config.toml
hidden_size = 192
head_dim = 32
norm_place = "pre"
norm_eps = 1e-06
rope_theta = 10000.0
rope_fraction = 1.0
qk_norm = true
attn_scale = 0.194
init_std_up = 0.0312
optimizer = "muon_variant"
decay_fraction = 0.267
dataset = "wikipedia_en"
Each number is 128 + 32 x the weight over its row's rms, rounded and kept within 0 to 255. Layers, rows and columns count from 0. Numbers have three digits each. The size before them is the row's rms in percent of the matrix's.

# layer 4 attention value, 384x192, rms 0.33, rows 201-208, columns 0-191
100:160110155065125140150155173114152097143138098113135129135090110136160089113110101129073107152153166147197113168133129163151194098075118087171145106080154093079141154107118156116073189083127136142172114150130130155140161088100136149158115152151123158126117112143072132110093112149133141142106114057102126027097085133110148155095087103116104165146147105168164138108128116145116101131101093148166124184083127157112170132136152137184149164187145085219129093118131130134045095114092107146177061142167113095182127142069155131128121123171150135125111122071160067181130084142128059182
107:143113138129082157089175081133120137145179073168131081098128119155055101170141142131086142115138129109107097121140107180118099139053122108133187116181119104132170124103159128113152184085168138126114181116107121172118116147173112131090145152146104146131179182176183184134102153088094120058084144151118110122091082173166116141130091163164155117138052120062134144110161165126163144082144131096075091160153069148151082146146146101147136139202117087140150135150124157119093122101147082081111110144066121062142128172139098190143063092167142146124160112121061111151161183136123162124
106:137155143119154150157111151165148128052129086115159150085104091109054094121078121185081118123122141083078122183110219191137071106127098181042126098099146087118129116135122102113129140086147158093088107152123137133150123077182139178104101140161145106132112122128169149089115157149076177198131169103143141105097096094145159102093128108196189102104154143120164111149109133159157166125122129104094109206136060108123179113168126136143153109103112098109142129145042123088124140190161057163088115134106102139135126185146102156153147132140133174153141153148139132135123064153109159110
093:145136116065097120116166161117133205121146090150103104175139125140141091137163103118101150124071137156133169214109112116129148103091132092084084155118150070083109170143157118133098082071137111102071132176161159157062114133071154134143176167209120139171137067094105100116106139131183070124172098149160156083123114118146116116113117106126170086149114145173095122201125167132121150113146100172109157110129097111142161185107123132193059122157138164133166128196144126144095106047136135097100182153116123129033121106113122108154115120110142106088142085124116119146109175157069140132
102:106139147143118103145128143107124160135159106121111101058099119089103093109188152121146092081140100151068186107142126103148138126164104124149081147103134161120096150149120117112108105102082095149095204197167097118137122166114127125096220130168161121220131135074128142124171103150188067129176127179147089112150150153151190074188144114120119082122118208054118107137099122155186067086122161188135148144101173117200143136165103084110082161115089126121139097111118091105170125085148124181109158197134113124113158102160125111072107147078133106094109128132118135142137146131114125098
106:156120150095131095132066092116180130101158143139102114106136119064089179130148145157179173140118095118121123142176129177121138139062089112075164141128092142125098121103128112121111146112081176122086121156117131110168159199167158186166116095163151168111151137075074140074077094131112131103068145094087147109178114171102127164067178178112127122087182089109114145097145084129134168145151131132081176187179112159097170069095193131143139128062110169124091136130135113153145188138098116151118117164185146175107086126077119109134121088075121133142184126053119129145138122116115100072
096:098080127159128157162159167124127125090183113111103139105135159096124162156196136128174122149160147114164180153071110117128154095126115122144165080072130069094118157103117094144109145086139105128117031073170130131156126133087137044079140157165154127143139122173148065139142131127101168128146105152059147102161151134115139149117090147106152119173137132198065105171088167182117100104104176132157162236166136101158115165090088130126127081132203128144138116183104140122076079162135148072140175101078086101094066115142109097135108150113124116127167133127147084118125138109102133154
106:085150078111151093103134082142158109132093210107109091137103146191132129172117109071198121148093132112111107112218132126116098103143112165120190147145188149133165090122151146145157143115099123128052186129072080117090181127112133061128145145103118106086095117135204172127121130072147149137125128119150132158108137129121119122155129117056144202099125114132068131127114068177119107161131132172087155130157129091117114095101057095115136131135136148132133170132107165148211157194201148091114175097095145139109149132148105134144115130126075096121099103175131159094170141065173116131
# layer 4 attention output (transposed), 384x192, rms 0.817, rows 201-207, columns 0-191
092:086126126140144107101128144134120185092069159086102152151091146129115188145133135106160058088140132138078119127183129099163061096157159169123158190086117099135162112150141126113185071201151074174075119107068150102113155179163109119102102079099101083062115141073142141163218110045111198119116158157084154125114110145196099137146130173131166098122108170068139112139180120129148107104111099107117099117200122142174141128157094102144149165113105147097109127156143073149165157105133146081150175146096150135101126091126144106140129133133128118157152105165136129138119187073150123117
101:139182076130025166149121138108159174153125183155112133103099131128154088097132163148118143109182102120130180131143089104092127175219049128123182123088115196081112130099135135147143127089105149119147126101134194141092097115114096095109104133181117098135117121103095176171097085169133094081197133136112130185135181152131124133217035172065128132113175155147135112175139123123117147150143116139105134099129104092138190068161090144093136101112169127161098160093087134149117122136102130153085105108153164158132144083130183069124115129147114127125123059124140149140118114107122166103
098:069103047161143153072164139134088197150098144115125144147052128197177143135155135142124090161107174182163131090106095096130111143072159163146086126189101140138139113162143165148082142142123127181150120143145074128099138223123161090110140107160088110116132134207132137064067136164186116193109116180092067141158161108144131126190061164070106098159120109119105148120100148183143128148120071090107127075096152132145197156146123137143093092135156109129154108070111125162115116148125160147156130105160125111121084081154114106122136096087109143090127092085136138140128139131143114113
093:095129130119027086155085060138109074140084146112152180142118091114131166113142072128117098138127108132127128120169138220151093181135125179124104163096124133132127173124093140152123139115082125122146177132107112106125149127137138165141129143110150121124144197171123148140071147133073138116124162127137147173106168107153171144161179150098116104121137135177159166103118076091147148115120166076110129166141173143137060075121097147150140141130068152104080110115118123194145091186130116078224061131119096097218128109158141113072128120127158117148076064136129143167083086128184096141
095:192140146158109134143126129116115077122131122146113152147129123160120069138115079159112206142066117110183124107107158207133147204084134066096161173164137133162121091105103134130118141116113150124127122069109085109122122088144169191134088151141148119100135128177139202110150145124063156105071100100095125105085116149105083184128158101135113102167167117138112176156127088118052189179137106124100153134114130061124132171146140145191119057127112116130103154132205118147110067150083139064112109154170142097118128138107133154189134105092118188136138080195103131107090108146162114138
106:134099112154177162163131171121141111146165126084137156163081097127094129140116086169119114162111160136137153144113170112106108129169173186159147108144147095120163188103118152102151150165154045099136111141128081132130111147128177113137135126119103056104132136161134129126141107133135121140109107129134121138134176159122067117115162101189102151105143121079129110146111175147195108081072091093135071111061111137183180141117181162068086169154115084098115115098156104140057107136197141160143106056077143118106116133160141072134122118204150087158121095249145111111117079113147137068
090:110168114153119162102159155131113089150169145132135170103129158125169152114079102119108127156138085170163102131188154174114130056100107152099120160130118125169088137175129121185070074148142120116097144146111121134149198167137099125098063118132092107128094174110084141095138139100180139166128114129110165175088122078118127106167132133144156154157140162065166112102193049121089143120136068218071089095170156161121110072124107100147120089126091109128171096121146125121098122116179138097181048136163099129133154086099139058135112142150154144196086104134158148182159138137152106062